config.toml
n_layer = 15
rope_fraction = 1.0
init_std_qkv = 0.0687
init_std_down = 0.0
beta2 = 0.95
weight_decay = 0.0
warmup_steps = 200
Each number is 128 + 32 x the weight over its row's rms, rounded and kept within 0 to 255. Layers, rows and columns count from 0. The size above them is the row's rms in percent of the matrix's.

# layer 2 MLP gate, 128x96, rms 0.374, rows 40-44, columns 0-95
size [104 104 110 100 102]
[[127 171 168 143 136 189 188 123 152 119  71 156 145 130  99 161  97 170 115 146 104  70 122 146 106 156 171 116 141 121 136 182 158 145 141 128 142  79 117 112 160 128 160  98 128 170 157 182 159 174 154 147 144 130 168 122  78 124 142 115 112  84 101 152 112 154 157 101 115 112 143 119 148 230 117 167 100 158 157 106 170  46 122 103 117 150 131  75 157 145 202  89 145 133 102  95]
 [144  86 114 120 129 164 183  71 163 167 109 160 125 108 171 118  82 147 167 138 122 153 142 176 152 144 128 126 190 121 216 152 166 136 127 125 122 103 111 150 123 108 121 148 173  96 157 101 175  85 102 124  76  90 156 135 141  73  81 153  96 150 173 121 157 105 167 179 113 172 118 112  62 114 105  91 132 138 139  44 154 158 131 100 122  69 103 125 162  74 119 115  99 154 130 119]
 [ 67 157 143 135 176  92  94  96 160 106 157 151 159 116  91 140 121  89 125 160 118 148 146 113 101 127  73 135 144 117 125 108 123 123 111 162 100 124 179 102 190 149 150 167 137 163 141 106 127 139 163 151 113 145 118 120  98 128 168 191  95  87 157 143 103 125  94  94  81 131 122 107 183  74 122  89 185 107 114 153 184  65 168 144 161 125 158 208  85 113 169 114 158 195 170 165]
 [ 88 143 156 100 135  93 128 126  66 126 170 150 174 168  80 132 171 172 179  88 112  97 127 133 126 118 140  90 105 124 111 137 169 174 113 131 165 177 200 145 155 163 117 100 124 147 190 121 132 162  92 114  56 133 144 138 120 100  85 181 156  97 117 136 148 160  62 102 151 164 132 110 123 109 116  96 150  58 165 158 131  77 157 186 184 103 141 174 119 135 109  91 118 109 111 143]
 [136 155 200 139 118 152 154 130  81 105 159 129 156 145 163 148 112 135 131 151  85 125 184 109 140 100 110 107 155 111 182 116 162 142 155 114 246 152 156 165  77 138 142 177 147 103 141 164  54 130  97 112  81 144 128 155 161 128  92  93 136 111 104 114  68 129 129 114 133 128 126  84  72 162 141 104 190 104 140 119 174 116 107 104 185 136 173 147 117 141 175 131 156  81 113 102]]
# layer 2 MLP up, 128x96, rms 0.373, rows 40-44, columns 0-95
size [100  96 109 106 115]
[[156 123 114 149 122 101  85 164 106 113 158 128 123 131  84 123 176  66  69 116 124 247 155 142 122 165  75 115 137  57 150  94 101 104 114  90 109 156 103 140 152 117 109 152 110 123 128  89 103 103 152 167 176 114  66 153 157 118 134 172 127 141  61 125 158  99 114 108 116 131 130 130 180 165  85  98 141 107 150 219  73 138 130 126 122  93 175 137 134 116 110 141 135 123 158 113]
 [113  96  97 137 139 114  94 181 127  97 101  86 111 145  90 117 155 145  85  86 160  88 125 119 125  64 128 140  90 185  77 151 118 133 110 136 175 121 154 112 110 141 157 123 150 116 164 114  85 183 171  81 151 131 135 155 112 157 151  91 181  92  83 154  47 164 100  82 172 116 158 125 194  97 151 135  97 117 155 131  65 123 125 158 138 186 141 149 106 105 104 181 110  91 163 171]
 [114 109  97 142 145  86 119 114 128 141 135 129 175 113  37 149 113 126 140 107  95 155 146 149 109  95  83  97 113 157 120 117 130  75  93 180 108 152 163 111 164 116 209 121 194 134 125 160 147 110 148 102 129 131 126 107 130 117 168 161 102  70 121 106 103 170  93  92  59 139  95  96 133  92 104  89 117 111 134 137 110  79 209 124 110  96 119 196  62 132 148 142 157 184 163 112]
 [186 125 135 133  75 119 133  89 117 134 122 172 124  99 104 106  74 128 146 148 117 167  78 101 149 134 112 128 172 145 159 163 108  87 105  93 110 100  55 138 125  91 119 102 119  43  96 147 101  63 111 186 146 104 131 153 144 134 200  40 113 158  86 114 153 121 159 163 157 105  99 109 144 122 127 154 159 162 124  97 157 134 121  71 105 154 164 109 111  86 153 113  90 114 170 177]
 [ 84 130  49 115 144  77  84 164 165 132 153 116 114 143 133  95 149  99 159 132 169 150  57 172  98 136 126 112 124 172  90 166  99  83  99 130  46  94  98 115 162 110 104 148 112 174 141  73 197 139 123 145 169 110  90 126  65 117 160 166 148 121 146 194 146 112 138 119 129 129 135 131 124 119  90 115  93 133 102 170  92 117 133 197 131 102 133 112 154 143 108 139 115 176  92 183]]
# layer 2 MLP down (transposed), 128x96, rms 0.346, rows 40-43, columns 0-95
size [103  98 103  99]
[[216 138 122 156 126 142  86 155 163 132 118 144 127 142 137 140 220 137  98 134 145 177 122 105  79 155 134  57  73 170 153 171 145 167 165 138  71 130 130 131 155  78 133 100 112 118 129 146 157 155 124 145 124 116 146 133  60 101 157  86 115 172 151 110  96  89 115 117 117 161 112  54 168  57 128  83 156  82 163 160 101 102 111 161 119 120 119 150 119 155 180 116 137 115 135 163]
 [137 136 150 158 151 138 154  94 124 103 142 151 138 145  81 132 174 122 117 117 104 102 156 125 140  46 148 131  66 134 100 114  84  88  78 131 108 170 154 126 143 164 120 100 121 138 136 132 107 159 101 102 129  95  92  92 125 139 121  67 173 148  69 166  66 116  82  92  89  60 130 151 180 100 162 129 166 123  76 190  95  80 135 176 101 171 122 145 141 166 122 111 112  80 106 190]
 [ 84 122  90 147  68 136  66 144 158 154 113 135 157  96 148 109 129 111 108 120 182 167  85 140 168 117 207 122 186 132  21  86 137 163 159 134  97 132 139 137 104  58 140 127  95  77  98  94 107 187 204 154 136 181 140 139 163 136 117 137 130 114 102 113 183 137 173 143 125 123 119 120 156 124 123 131 139  83 124  77 142 122 114 114 145 156 114 110  98 150 169  90 171 134 115 130]
 [168 101 132 117 188 115 105 136 136 175 131 151 110 137 180 130 163  96 147 158 161 138 150 178  72 144 162 145 144 169 127  52 101 152 114 136 133 142 100 131 143 123 127 142 141 226 198 177 185 153  92 215 114 146 110 139 132 137 152 107 113 115 108 198 132 159 113 102 116 147 150 166 104 106  89 140 115 116 179 119 129 187  89 137 131 124 145 106 168 158 108 130 135  92  75 171]]